Weights of a small transformer language model.
Size: 10 layers, width 256, 4 heads of 64, MLP 704 SwiGLU, vocabulary 8192, 12.2M parameters.
Training: a variant of SOAP for these matrices, 208M tokens, 3170 steps.
Each number is 128 + 32 x the weight over its row's rms, rounded and kept within 0 to 255. Layers, rows and columns count from 0. Numbers have three digits each. The size before them is the row's rms in percent of the matrix's.

# layer 4 attention query, 256x256, rms 0.0823, rows 51-159, columns 128-255
105:190096124081099101165106054155076164193123104192070181155171140131191106118118136079153115129127114101158157137151170131154098151147134113103069083135109095087176167133134102205118168109093068171098128129152125090149129156123088157141183116109069159152141087129124060136142114149132084135120097124081149127161162139119148113162125095111107109112189134117157180109101129139145100115108
112:232109117093132195076116120141111114133144151077114165125132156153130129169107164149158202162164111111089102063162121133121078170126116111140122116118079156124165162138111101137113073114133155078151181114106084109124155133106132115133136121171112085102141157091131091124081117108120164081168133146134089158166112136136093111121179083171116079085133067100226098085137103107087146092133
114:162137108110125070151163174156143179120172125083137061163111103120134109114183135076189070115114113124050121164096152124142146083125097141122144099184206132040153187096144144167094130097143136114105066135062111119106151109149105138153164116130104106115206143169105097090121127128110118099144164109105169119112105118186103080137142207136105112101126125138175103116091128189060074115122
097:076095105116130143178152086109144077200089106112119154091145206166081112133055107135130175141159066118144148110141093148159105188116125130133098135099137137085088163121179151185123136157132121166117167119222127078127132103109058168113156082142173117091129073149146130126115133142207119151037148078176143115133149174115111119054123103073103152150141135113072118148155170102139115124160
117:142161103146191063118145111139079163142109158156110101208155087133151160131138145120138069094161164142146155144077138133099130139104133158120146139140180109158129156119124045128100160095154112150148084117078160136088087172059135175075121154189111145138114095145157149126134135139131102174129161142063130181061158096112104159103093120150089203168147164192168080071124152109070070111117
106:210166135147096085128138172119126117160140113153110196149108149122113155096159143082193087102147078159090126096116069163130087149100118082084175116111111092157131089169093156128126166068121183137116123123107158112181165115115104171122141152123116128102171115104081148113106093105137180174097118087055187152132102115114132091128118118154146138089133104175145110080101195181157133144097
109:145143143135152143165137165088103138112169094152150122146094131106118150073187129149136174150187097106059144140165175143130139141141158091128075106171151137148184160104142148107139110158056145157121123119153098104169148093153170091130112128125155174075160137169069116155115105102108142114117116130143097105156145202114180083096138113145095124074047097107172138109187085144101094161119
113:124104132101148138126056145155207115098088144136123218135073129111104115123052164122170096116047129135119110088174120075142146110114082196106101161174114144115133134127157149062135126199125167166144169098118117145135174195101091174155102126124131099148141181123134134097124131194115125124078126149169138139107077112110081226109198103102185101156142140092088166151103108091124216128116
109:078123150104163103121152130071112153079169151123149152144082134144049154096124147192190160146137091124147119179143107160056217114117146107136205121101106142118111130113144112184157148147179140118121151179136134146135143091144122121130126174119149122133083148099143158161082160140115109115156067168148110135091171128134123117058100142153151116135079139064131127123091094124185095110096
108:165125097147117159111151145125125052126115155119133092171072135191133108141138134094182142171112112109114122140103153139051145134130125140124153157155100122109103114080138154137076121162055067059155148121076149152132115159099114124156078130166099155110077097073119140117092130199107076074133138124076128142178155107164096176143045077101115130169132105115140141144077111112138090136127
108:116117164182069159057076141145135057097129113160108175146116141160142181105158106128127104155122109084135132163119115138133138149137146141143096095118116149127109122111152153140168156071132165044099089172127142134151097131055117082094173137174129157085128085162076068158115107116182138140122124155129099116155112167075154159162113125133111129100117118133121145150130166088145142129088
102:126144133130114096164151116159113146129159097130152095105167103131104165084155103189074116136117117173166127123128140176169149111140117109156181072123124165127091125152183162128175168061103103116133139131071075134186092153125125106135130122158138138181075184118141076143114078104160116143179113096083143109091161156154193120129065110111158138142073063121119152153158107114132082110113
103:170149151140115093150144111088134176113120090140161124182119108123144075125122161133088144181092179205161152126170129160098100125161099125114116137214103140142129082147136068118099087151114102135073145190153125101097069164159133169162121066151106121072084123158079151163066096174136110182131121082126149186123118173172074100131117145117253105101147089157141150125127135150132126108167
097:161184157117121100173124127150087134091112127104117130120123153143099096165115165150185093176141102119103117120119165105110119128161114168078107071131138164155154134209126089059098156113136111099127131184095114116116138168182066117160136111151079119101157177168183162137113150157134139103120185092114101135195151089120120159110207129080090071142169116151109118156186110173133151075136
111:136166130109145148102133185114156135121147155125092081179073130162140060135170131106111130158137137141071058060118189147094156153162128123182145099150117079102108169154122137143113112107188145163110161153189110119117156145147094115100118144199099121148155106123113107180142078189130123108139212105089155132163158140104151143088165136092156111098176141144084138093170118111111130176125
085:189132078082048169147136147093112149103130138180080116155102173194153122139131108059109129105150127166082121112199105093113104080152099148084117095085074075186115101144066110119141139169123120131098131118095102124157132104125175100112171182149156121105128118137137120149098136184174111083145168127119121124157144081150186144151110152124159156130170116144135150113139154157137145163171
103:112145100084080136086135160133061097148102203167124087083116129155121057108105141154150093147136113193065131147143146126080068099141152156132189093165121150158126172163081093081084146154129124125112136100150075161080178108102091034119186157160147132141127161130105192148068088087139116102088114130152099092168177139134116156120174074189117135133169155125149126125116097124179107113101
095:130134160142149152146126123132152079184095067105152132162098146136086153134189188157114118121127137112145095183086136176128079152123114105124138159112178113084127121098114112168076145148115102118104092171151103157122134231068086215167166109103100134105135182125131149110155114187205140130150124077113090135080168121049110181201141168115122121115109090154080144112189157132127125112106
101:145165143137111104143140109146118111114121153140110171095184123124091140181111134119148067179144134129119073082137148119106111151152128144159124141142125104071108143161177107096109077108149128150163189054158120171132093141144114137143103152114139131126101076143170153092110144159134120067096185131174132120149134100089132095073153165116124081149157127058148137155133130141022097125080
107:127111181125141113138126109073121071232124056103142190108085137072106147175145114170151089152102138110124139182099129104088131143058097058122143102144136177125141143097176100102128160105080098093104124142136161133126134169118115151162135154098120146130100151096122129093122117125136138110143111082163129112083143178115188158178135124120054097118131112119167122137166137126096112051129
111:076126186120130091107125071150107119173160099099157084123140056124141143147099121106048142178044177208116126086121151154089109141111131162180124069133152159206095143141135154119161160135123094163164123157152139117118154128106165101127135131139151098138157170144141153171113037137074112129134094108157152139155115170228123113154140162095114073102102203140118133172153106134147135116148
100:181103100105140122111222146116154079216192100160107160151153140137101167136100191098146150145075228138131134196113175127090110138110063105097133129150156122172144110113103106120131142097109086129154075134164096153146116145082109159178082118084141116092131133167157114112116092148157167117137187073079116128098176127106100076105153164143101137095127113111097104162075125121082171145116
109:113162156140094148164143171100143122118115113178064154125171172146095153140119145089123119059107104102180131116062145100144089157146129073112121111153081102176167125147107147088095121085102085106137120126105127163111149136147106148176148069135153118108125110111077139093142152143122121109109155095101139147152166081074125065217132161108127133146121106139097102084114121085105166149106
115:145080153099122114131113086112107019141184052179116177090135097145101100140153147173105109135071161124097147141109102137123153103046111157056127175155126086090163123116056175163075173152128155122134101101128165104110151164041138142142139125106128113103128211139184167142101095131137182147181120140126098136112098178095105144173176095150103159140129131112132117168122097125096111141095
110:146081177107134138072134106108149134130087140142124131118038090139132109166167089149143137142124127139141138131193106135158175144167090170182120093095158135122101148100124147115141108139129106162125100113138138082135112123162158122076098183065144143080140097135108143079100126166097100123133059126147155124122077160148103202113094146094168130151096139085155136161136134204167118138154
095:148164177108156138163132123067142071155160130119148116103238130153129175127167144128203120151145114104121131068111118106105161139096129082107126171124148103118103098084132167131138137098160130159157111120152130119133113125135092143156107101097118131167090181159152111115145140122149158114170073094151127058108204127063137099163166157090137136154132111136101090077114138093108149074134
095:111150134111134087151098115124143167155081192115141083100153156170171130165062064092194210129177094145137119093148159071193166107194130131128102101154155128142137117118134137168163118120137100144131175101109141130125107102162115091087098117144140137138106111150100150156109130147092054100132105122168175136176154159159124133121090045117245148132102167152141137084110097146154109132145
102:135176087145093131158129145089098153118140167156086100095160171084124091091109155061106134075090089121196171113082089145109125078132159133097066174109125045168131126114119099131129126109102108115124151104140152146104192165181143127143189131156129135062140128123135070130094101147122157153110154126103107182123120130156163107139208125202084100141136116101138133137093118107140144157088
091:112116207122106123156145115137120169127133091136116128084112160104111120131125135127188166093151076090091165059181147143159142119161129123168106102072119106142077174047158203111133144106177083144149081084119095174135150171166164142111140121107101132106131130188115134118190109167133130160059136105107151090140152145077104091134112173154130157127174108073085166152107138151064136112162
089:132138161128093099140097096113172127131104155126120166075100087170118154148102120168198138105171125072091153168100099121150123124121121135137163057106120192065069121111128175164103132104093146086095080104118108121120148062165160087175094118110098140081151112136106112106060142154112097100113083097158164097118091157087157165179112132150195151129094096142110149113114127125141137123141
116:176136095137134173099168099106193111135164084121061174174155121100131074140146156154084091162095176153147084115111181160103134129039123114058143152134097109138145142127090093078105195174113145139170129176075144166091079133119122161152136116101103149095118142117158112079137146134138143092162157136087076134108134090099168104123125162115116110105125175116093127114159211084145141145109
096:127117131193122188071154094137118113157143098125160157138123162171132130117152147093120089176135117095101162164136156187116151152071120123124095137086142099125138138115147133107098145098114107153149130138103134205162106163122107168106082153095174119133124114206126118128151140156189165123120140085119089123149149197102155150148129169123034129104130088134121157139120126147084093090144
108:149092194106156144168118142109144080123148165126093104148114192093178084145159086136123133144203151119131183106120128124133177144114159148132151125139096135105127083139102097105086146080135047190120106070084161101160125163184100124071102132151096130124142130124125086088118135217130135171208078076115097148138180119119155126120151124113142124114190117127173124065182165115127164079142
116:106136083156154109076163137083124169144073161096091097180080171152142135149108131195098153113166146190140081124175143127163091139178172081119170104117130185105120075135132123050125165130118118137111080101116097175147121124135174092143119119121139082113131157098137104086100187138068126131131188093152110147052163152116100126124083191155140155136134083125140168135255119136156205096127
116:129148121099140132168108172117127157119082130131139085142091105136114105144112108157089192132169100114086120117166121156145140137174097146193167124139129140112100113149155090150200140165170101138140169140179091070106109116111101133082140153148152142142122104112121088159142119166136126135165127136108127080104123117234129148076060097119159102141132043173146142122167100197136155134159
116:113114173165133150166137152080140074138155108113128155147123174146127135141197089110173114164163107104110114065112177111119180115111167122182129083121126169105075143104144167069134113125160146200167097139146070122131093145191088140115108140127121145142142147153107144110157181194157121145136065073146137064149135146102123044129105180097115093147146139184173160114150133089054166074153
113:169109070126097180152188125157147159144144076119102127075092144112141113118107133059075060116116160152159090151159129117085124159116155106149158151115084071169191120063138162145081139140175120174114097112155089136146146141080095134100141171149125107111136095106143172142110169123113147098136186150103150109113145153114158183196180125093060152126173170089166152164159085139110156079082
111:098151111104095117150118126105082185132167163147086066142074151091182128196089088151143125104132120112171146096122099096096133142212141109200157095168108105090053076182195131183083122143166123077143080045039120143150131103177097120157060129089121125113088115178119122133111104097118184144074100115076155094114119066135082123076109086133134119101119115129080151134142108161119142124136
113:187144093139122117140071096136152034129138165155182122067108061117093123150114144119154105164084145152131114162079101137129071171084181062112128110180150147101113123138105157179096099140152134111104147139130116160118113120100099154073114116208165164126132116102152139160150131142158110107195150129151140101115161099138116143165134116159141056133145153154157088068149126080076110105114
117:074124074173133153136212145166172122100143072179169091108139071121201147195125133197129134111068184118157123127110109161122056146135160092110121110151167082160137167115147182222113161130145113110187090190134131145167128139069080207166200077161126140127113160094114156144195109112118139128083143133138141114184149131102102141165085144100065091122113104145088169142082121111110107146121
109:122142109130139166146137056183131150092153123159136116154122130138087125124097171101174132161162048103123149170145122156139151137140151047160116124112137065138129090153151141173068126151098113104103112051141076182138169080121146089135099128152151062111167144227152107148133105152164113161084156124100183124116142101110183165136079148168130106119109077179119162144132080141101135120169
107:145137156181179149201127114154172196125127128134156109067119111125139152157100147133162184158134123077088131124132108157170108107153132103171155101113080132124094184147103118154116226127109144180144163129161127144170178075121189129133154092125133120117132134153123156159155089147078107135086110092123164093158092155181150099157047150157179121156076155121089193130094132144161130158174
106:135139149057099073089089157106125144124120184123078129096078127083128119119147131125133125091096138154147158099127129112128141125095071171115123127082136160105096142143122102118121076169127142123128106164152156064125133123080052087138136152130123160144106119107098148138112139122126184097154058161132175129129093106096108102052177078142153139132124142176122039132135127078152132093125
114:120110135123129127161089080173127146103104136113109121131087150158140117066136098144122094117207187106141127168136112179167174101198159103115148153103145132120206129112071128154144102147137153153136086118115146137123170123201130115110103167100094137093159109194161175132127153145167084111159099062094095096134155167121144073088156095124156153149147105188156122114142106132093159127168
112:116084115123111107131143166105080099196163093139124113166159127125155100120174167130162111113118126130190180102102054141055173086144168120186110157117116116046095126163111107139149139180135130062133169110092121124109101127130167143103073060101080071147105139128124149108111154135151092158157080129102112160119094104145098112131160133124144120078074096168130100124113189141119157114179
110:125104145187197156181082135159180155135168091162212135074166133094147150127111100137128158095165132091142183100077140129134130133098092089149081174148100130086157077101146174178135120118119189096187145182164156161107104125133103176113110106097137097124118181143124091121107144041097145112107093141075140104089091104133123142170129124129132094144098111122134127104130158133132086095104
092:114154140141182111149125126099155120076112118112146091116093110088127117148145191088160149130061178091187117100125127146143125125127123136131081080106082088157107138113156126146093105120076151108164141175151137121166098139127098142175110157157130121081167157106161140093141138149082127161128135140168166120117116125088141118122121129127122080132107130140128052133171145142086066149184
118:110205117089151131098171136107101201096071185128098096158116155126102133118151103112168133115084181129142083126162170152101117124189147109113144105146123102167122188147144098078123117095153115186138092125096136116111155142161154131149161106148123116113163049137139134114104107203107132138153186098141177129148177088131147077096138087089150116165150159137090104120144118111135160162171
104:132123163120193137119154148099108095161135118126116090121113139147151105176123150127175101152157108164110047045159145054106161079208110086159166098133128074145130148114158165124136132159201166171155163127158201078132120131158100167126126148136134138077133137143148147081110101165099148147142121090107125115126148128131142136111161134117111124072159142120102116170110120135097071135061
103:119121122123131146161061109135098132149119057138161167074169158079134148108130137182120154084164087103103134111080104144139110128091163126152062136144131174125146099114186131132075145120069124091125126102119157103064092131112123142151145125118136112132105189121118151121176148094129085132148030189127142090141100131119131175188138125188109125118084120098115102112129160090180059085111
106:104108100190098133183127167110141158130172085138153110103156158100150143137172132180119112105134188038153113128096134127102122117161177099164113135135079124030096134103123153161060144087132131136143081131117145143091104143141097193147150107083071133081134110129138112105163165149135120151147081132082142087101135147144159137173108127090070106167098099118110181071117152121092110140062
118:100090071143156149132096084151122164158087102202196143045180103093117107159118116165087122097151103132076175146159082125157098158080134102167139157131185117096136085121103117154112214153115145079121146157114175120112105142074131120067133122058155143100118174143155149099099088070121074143113080150137134149148092134179152210114129118136118130095121079170162136140143151130159077139100
107:121129104147130188092142105116080152121057232142107086162134152204085087118142161123150089120104146097133072130214145134121104140175149089139147165091157124118089162179071108140102150132152160146183170093100175141160106103134128151128145192051142127143152076127169116112120134197146174127135131139067138137116131098133150176119133179127145116132200107152159140103180167156114149161155
113:145156179114112130141146130153140098159150082132108108106160147137124129141137156074196155122117151061125086146121169120077158102115099108101093154105097118126179165134147155152076183146129128154100159076113166127075183188089104150144156091126180107108120186119129152133164131166154153068155060101141136109079172133118194151176191138187083150155103151176098131080184086086143126138135
104:141156183163111186133118132193153091109212050140179140161139119105127148167150149117104142137083092143145143140133120145133126153080122172149077125142127118109149120113109187148136092101201086164153092088093101100164191162125100160145152085157137128112131171125102142087097121128125134130129089156153080134124140133148107122159173083171081107172155143071194125119131149078080132106115
104:088078133094100109127132075097121145132098138138170088087130126127143151190126149095127166138125156056111153131159104068115125066077155106106155094164134173094094116144181110187084133124124143127102130113129182158163142139130155112162145110126136148138157081136111101166116150161076085127101026179166132124135084189137116208122140136100156131126113132112109161126081133147126117132133
108:130159092134127067086140142098106137113098191096110102131098126105107167136080128115098103127103111127188147111110166125164043119131138141163119102088165175166153104136133089143135062123186128134152127186144126194146114082145138164140044117130129155189118070126173164138082149107167132119082231120100154144162133120164102098132171106103165098134098117138134106184079151125100105150169
108:106150114152148125081099172118114172124180114098136118158153145054187107117154129165114155098153123179106133189123138142122151128100171160115152105145106148075136157120171067101129182160152129103097127143093124112151145145150120143076121162201068153148158202111082118141150127162170107155176054161126096154184103092120143120095101101140058108063108087150117050075134158094142109107104
083:097150137139130121121114146095106110111111138101071105202122155138202126152116089115163143117196079164139069083189152068174119143168121071138161156103163157109094092127155102101174086148177146174154092176119111178138092138179181137121095153072068089179143109160151110121153147127152127118139134096155048106140078096143138092120125203090192171142113117177092134189118146159109177093193
085:130121141114163089112087122154088088123083192112127109200150153118117082115171160115140211162183091072113130069121165148165187136183129115136112110130151094101158137143102115065108125139129148112079117130117139100154101193212108121108147185072128117126141139128142152147150186129124076153121099145125098166098123106138082175120116125165208114145103137190161137091117166153127119097155
112:175129132141128136149201123105116186132127090114079137176087091099158164114137170171151093121144144195117121169154145142083154091150088193165147107155104220121130129128167046088118146138139140157183156148106136168202158111142115204142071154092085104093140100142115113112088118163126158106103164176084073131135104137214155085079089118126106101142161136105116079142097156149119171151112
092:144104139124104119125122129117183104150094129126112122115115061143135150131117179135132062109123109094148191129153095150132147046120086153121143143087076117150120118073101140160128124102078100071132137082126177151142135131181143129133111081091135116106123096131121122111096160108096142096121098135098081113159179163102136116177172211121152124133106012108116095097136126139121175107084
089:114144136145109191129169120140099083138146141140136129137141124103072095054183172151104128131078192132169113122106141177112121117065106200089087174135168110141136126127100103154113102127131113172164125133152177106115133184072093158083208127131150152078094130062106103104134104108150189195176131138131121133100151160161138190104156118179101111175170193154160132162160103130103096128133
110:108110182107162149152129091127102184111130097142125116059117113113142136157118117103015158156139120124086122063141127071072158169169154106192119093122073106138121165110148131138196160101147114148162123088171109144152168098164121110113139094128186149143152061160100092129182106133081126107111119178127150069074110170159133095177147114093121151111153145082082133076179099177166154090142
108:131153159121171116159146150139101130137082161142103219130099110099085109146134131183113128110098063153092130139170145087143092102144060120215117086107100116145085169126162120093151146116127150137188173138131144165150186089125156120109126162116047111133188142162157109150136113122097172143117087158090080069127127113216101119091144082170156084139141103104136124184102150170157108114156
119:107117051126144126120046128126108158086168180101075171159159152118176140128116128180138176075154172165117074151088106142111115176143133107130179139112066123078161145139102105155121146161159194145084118169117134085083118086137122102136097110108083157162159154100134126132165123127152126124126132122149160213090113139138051154113156105098157162138134095156107160120172127072202162120126
111:159117054082158206136152153157137093141119063162175155139084130151146183149131097143160105124117184124148082129135102122121147147153125116188116111166175140152128098148169171149173081166159138086146146136133150163135161123085092142087157156112159116121058122164106142159139123085187181099071189170146127097133093081101138104094144138107078140174067111110062152146083139138133113128077
123:146111107128104114162124105141144132121137153158174157087128091069091057127124125189077030139055147115132140163115097106085095137083114149031084159155139111152101188067087148136099161086062157112139078111136116163114118124089134101163129133141114133114160130130138148135116140064138153116132147137096105108131159111089142170193120034094072137142221193116136158110104100087157061186085
126:183142121149151135148097111181179140095174193102147092115132104072137169119133159126135162176201173097103068129131100134090121160085097060161156122163112167129099136164155114172134176106186190162135161177164144079103099110156113129129083125158133177132172111129125172115180078196152110106195074120142136083085142186154111126131088113093112102126184141183104117091158172121126092079121
108:122172164087080128110117132093143156108142157083064142186101212123177152117130108114226182059196138135136146085110145102139184125124091138158134089107123149145090092169135134114131107095147119135094102138109174157094109105227150118130088141088083133141126093159148105151098184119128156153093091137112141155123116050086118067090105143124162120080147153078076086103093233096126161141169
114:167097141163056161076206084188136154125115086147105156127090164124136176178142154061093057182042151083151157115113123094111141110116104143115106120120132086138189122132142163123136114109119101122109146138133118160130144202075092158097141146078142162114172118176146140111063086175156168096148122139123176113142148146092144131078128157148023167118095165122152176191093127188104109118115
108:127123172142133169180139057144153157144108143091101123152116159180160119102148106132185152142185101084097158198116134172117150109134074111145157096086133120133151170067098125120131126111081066165157089176054160138161163164135135142078130151107103125152137088171144128105154133142173122162160160125134087130165135140152163076129096105067117096119144114105119113130062144114099161097199
118:079082127128130100135132164160162124081147103103072112112151151094200124153122137178183122176158134154165123173186118137095165090139117119160128179119056087135113180139103113180096179083130136153135145157140156085128162146135156111119102128137093158115210143144160115111216083174118121128157060116117098156160152192120082139112138143109098112126143077177102152158174123113153120086107
118:108157107159186118146070083096058097150187181116145135142186145114131118083146147078146136145104115153112127184118138132106082122048102105110110205117101141147123169118088062123148184122124163155154121162140167136132128155180206172128132174100109100132165168121133124176133112082126166145138115155147039162133118101156126127151129149129176123151172133131115101123079163111146064128178
105:081144158105112099161190147149155177137130191152148112117176119073191127136154138126138114163091165098180122114118098108139076070138142141036119097116122120130100140122119178156151113149140057145202130177105113145123125166137123135159138117148135164137084133144132145151129138083101142074149171084142108100151150141103070076139135140092103169106118214177065159156169120136112089134109
106:190138069127165077135098142154120150168098184120121134083113127114155112174083132146092126100077135143118132146133103117113107130140139112128127195135100107125060153121130121135149142117177072066184177114092153179089139091144174102112112149161113142194133104167093134115103135121104099060122134145133176114126099099118118138138146103047155093129083128152062059133145108147159054137104
120:114076173153183126120137142099136124151122129082114122145110053113118138177112071211137124160132126164140104155174157118107154145091075073153154149099151129077091178101143125086119076123125128126089092162137122118187139067126115086131091186135079092167062092143115122118122108141139146131159156069152106165133124199120101145137170105120151165112119105138133112119169078081156171079118
090:159052090120165114107144186122069137167098156121170068126114096138130107116154115113125082171105152165182115155091125170089160095110098097136132103160158123172103159163124111152128113120179140133121147108121142138149135108096160140136118137101194099120126101121168196102106111145121110178097179094156109148108125143145176077147145177110117200112163144098186173124095221121116134111113
084:192175158162101137173099085155136138108144141118204085145147120130128207135102160135115150153125119106126120064111164107155095165130150172139151137091109161106122083124163162114095157118114086126173079120189147100118172152135117121167149170114068162139128121106124102109103157110130111108139087131099151102142130163159126082118116163148178070154076083138094117127130109096149104175115
087:098119122127139156069180142125099182163125165091110188129199121092126149131110126084130062119146122159148120159122156136113090147161058103107128179172214123102090144152118125129161151138156115142142179136136103137128116144080120121096140151040108160082118116162136173121123139095146164129190181127139085115065070070028110119126128161107151156133173153062118169115132086169134129122111
083:121150170139102187105168093122119105142136068111187097158122209126162171149112142116141151145119111094149165105043141067069084123130193126159116134089112126141091164136164175181125135134098061124160092109133128090101157150157118062155127120117078161080138150128128076085063148106152124095218096118070160116148138130139105126146110169120135112125114072077077106173147094095111086086122
082:106130112143082057146080144151107132104110098142122185113112122134107152039148150124150150113117144106146118133163115085118105075150108084118063120100139118069169137132044126171145118156084198146107149148094111105055170137155056126122140110185149187159124186149138160168167105117135134124138142124126099173114134079047119165152158097102164173125132125125097191104117068156134121133122
092:085157141141105118163120145139138156082083140096129114119142200109122149143091168146119095127167152101153139167074163102137133083125155089153186144150184093061168168103138165181081143071139106094113088134138096148081143141142091145102100149094159124096177116135085123039085099180108135110122166132137132098122163133041153082132148138146115176145095098205117182071140089104154096154130
076:121123018156215170112133086084143130157158080197165152105097124128130159158101086085096185138141150131176111138134152105098104157142190169119151147129135155154075102152120166101166118115123165138124145134153161116123174185155186153121151128150169109055119135152101174126134128094197181168126068092114118125145123110187160121094115127088135097100112116114140082166135066110154096123127
094:136147133085076095117090162140143126137117145147143112133080079150128156098122118142114107103180130171109147055140051129134176116132106131112154167143140106090121117107089137077120115121125178064117201140093133078139101094092071136123132168083183124174122124106158174125138111177091132179075154144146032131154205166141124177125178119121183177134142145156135186102075106148118106124139
091:102124183159132109117112130088077047121125127058151137116172183112109147173097100107149078162123109106124178120030188143128152099151134114121083149113117039141099137097083169155173119096139117140172079092150175112090139141186115098133089181086110137106151154159097075109149101183135169122188131121137142112141094160073166081102123096095137157119129063127094182145232160082148090109129
090:159155099069106133171063127088126102073172062093131093096146151073112112081116143103158161134107142117082165121101092122160133153127170106127129143160083109159160098152138102202129133131104159148185107099137134079084091102143131094124172083215170102047142208105115118177126180166161121114130124162140151163120103136157130192146110105120143072139106173129100127178085138121168153096135
085:126153075160136138174077148172145074156181069065111060082072129120123131146117139109086162139043173169109049111054146154146175133114134152122123190132119112071108101082115127118125145119184067151148193119097175119189143144107111129145132118179155107106106128117117092140148095155161107137177132135133113128162206210145140151085106073142109114141136138114082080156102173097117108117155
085:104116142106131148132070103114091099121124165126156124159185151127147112134124124087069169081138114187131128145172111137115177184115161162094180122118103065213163093134192105108138167145142222183144098125089164100131106128175093090100178122130094124132103164101105151160090097148139103098118102131040179110104074151160145174108123123132109074090184109178056033147132142092211131121142
093:137121121085115156102107084139158133128214116111082082141145118138160113193102018083126166168071139147101034116128180087090167146115094190125143149065110085149117130149063087097162129085140138151162118127091117103135156099102139073127109122162111123151196160122147133123117122151156149132131094073111186105150117109140101134091130101118077159122111180094185107168132149081137155119141
091:099169127200052064108154147105078231113150123126105146105192151109129114076119187149122129107095102130123132078114077139113121096136104150170131129123115131142167098084108142105157095156085143131200188115120098139114107100107131100091123121148101111206102225127103157147115117167173142156163145103116129159138061120137152109186081109139178147054138097173149198150164121168116133105090
101:145075099073145164146223101193147140137092109155123094151132099168063106197139112157107126124111065142114101129165172095124119117146102110118154112111149172099116152159143080158093146164128069158117151086137188111163133190154167143193125128093089120128098089151130093090076153093146148129100115144090137127148092103122156111113101144117085120145153117078146120137100116136147074133150
093:146116042154134153154112115121207124133104076148088050162126164138113124115147141158064156094123116149136132073151138088138141088126123107130161130160187183154128120187209149217116155124111086113116109144180133138170184187180181145162109166131144131099098140134124128080080111143122127134106120090101111134138162142123110110112148132171107126121115119151116064118153157087186156125128
101:154109109148143088097100185132111131149088122150085198167150169106142105096104102122091056107098101199118126126133127108105135147124128154162076083173122123119136094152122150110103149099044130152158131148162085115140075044112178115138191119150139154178080151152138091110120144169146101132109174147104130143114152075133137104090127153075112105082172080088104181136128168122169143110166
096:172080106122131116144130166113129160126046178178152165121114091142129182106137131093056118124102091160148097093126106143156121135136106146119074118087123144173139131183174154127084181170126150090114138139155187116100147089136121152141138156066153122157063090123135191137104060100088151078159149068164031156143178079065128092115187127096030111116169152117122041107084109124134090152093
101:131115123146121105091119165099128114189130077127145162067111157144129137166158167117100105141173154197110120100145146101079138148127118109154081149120137139189165088128125137106134120173149149103163100148124110096129075110124150148095099128126166154133086138112128157167114124188093119105134085152122136173143052116133136141142130146164204106105170152188166082090071096139119108146174
112:133134177130168154079161084150115162168055165106162136131134131152187104108149125132149167105160108084134104157102107105161097106140143140147152164157134062128113159103168098134147121167095114223148118151120097096185121153063168127158127123099121108144183081127110113147159155136146135193108158144127126124110166127122102099143129180091170165173062126094054184155150131174119115131126
087:128066076092079128136165118172111170048090131135104166149115138153134161107135104078101148126138119147153133113163115188053114110141129130091071089132139166145131185163155107136113165116070116091144116109121163163144144116133097171077164177116108147100127110116116178092147120078095100123155122137108066195106113130130099136102121081147108121174140152115118121119129148099124079174080
099:111146155081177092120145156123108149090143129148166154128115131123130120160155148084111092097153080110165131148188149102057105100147145131185143095113113160129151140157098095152101183106122125100161161146113132152110141149160135143120172085099156113170079185151100147123143087134153168150114097145085128140155100188132082085101144175164111134067159153139158112172129164099111101168167
101:115151141126148161085158149159173118152163112138122089109098040174133130151133111134184121123128172141155137122168153107119143119186106102128125156121085141166104102130116131119052044195155168107117142155153154150172096129146119150149148107133140104159152177107150140084134088189166084095100111123046095084144141153152163119161149098156183134132177196182089111119102139060148140144106
099:040098078138062103162091131151122097159120160132114223121138183119094116098121118144111154092179164131066126137101172101180166111096115169136137120089118101146106190076155122141078075061090119071119138103149142092122153149171110177118128105116087131098137145165154144123182093108151176100121085094090091137134191076084131141159138159091093118106105136117121098107147086163147104160125
100:125157125096097137165154122125149081183098128157141065180118123105091138115088116090094191121123149171119109117125167143110187093098141179157121136140140106176142117164113230160097156116150128104136101115193154113120134120158077151176106145108152112105076145168081176138115104159124195118143143103096123044149119144126144110116089073123110086126166082092122025096134088111120142108112
107:123133138212181085088144117136091203170058142144151101114118126113137155125091199134107116076119138178178080155128101169126148130140114175131175198155125118163105111140127100137138116115095110134158108107184109127159126098128127132082114143082106140144170088128152156113168181101219094108147178132107087150080125082123099184087093104070163117170082128111127126084124203148090086160133
096:176125166138070068107151154095197112122052083123145155114156137169066124111153102116165079098055143086121164145119229127102118080054127125135084143103116067158160126172081140144091161129116218094149104193132109167071188111098120108132161147109169104131140086138146135184100172180182107140144126131123132125112125063093121146145152123122135122121108123097159127129093123099167165103130
099:134121114128141121148135160144134141153080163100150155112100069099146134210101151077117037098143174144129135120145129097134134169186081119124166104170172147120172105129123117114115087140155136096118156181134127156113134131152136206153133148073112119112078126208131088149139126095129165145119156169158096112139080141104070108122148067119058110105141131071120146221101120088180145155173
095:174133113108102128094170108172138156153132127189135158114224142109179098137163139092164189145140103112160148094097103121110128101106136133145122134093140149127123143138195083210133118157098130169115058094099172125123156137210124144106161114126142110177130104184095111145065103101137192127146138104118131114093100125132106099171126132114092122129187152102082110162096097118106133093103
093:083109099127114102085199109108143165152098137126151086183159154149154146117095121112159162125133157136142151153160105128093107095148058143122145077104176183126096093126135175176132152180157084108127099142103160110124182165127110100156128206106144084111168137106140184174118115180160141154193124118085151142147099141107121135073105145104159099149142151114087108084142075127081128105125
100:132124198073128154112121142143083115123081068112157125131165140142143140137118081135098138120178155106112178119136141117127062100155183053115151095132046111211140117130142125113137167124183102156113083119119119099130131122125115081120174127141111128102132114075100103164111169171142115140101137132161086112081091089071124158117179121142170157089101136105101216187124084155110170108089
102:119143127109156170166063140116118099106159072092152158077129146147113191153148143119133125149166094140186126068129169195153066139153145122125110096095138190101056099115194100088153174155146207121151137175158147111105127120079153139159180088150118168076130116145090157114176084045129098171129103186121118104145093151181078146084104129107097089171166178135154109123148163109165164143122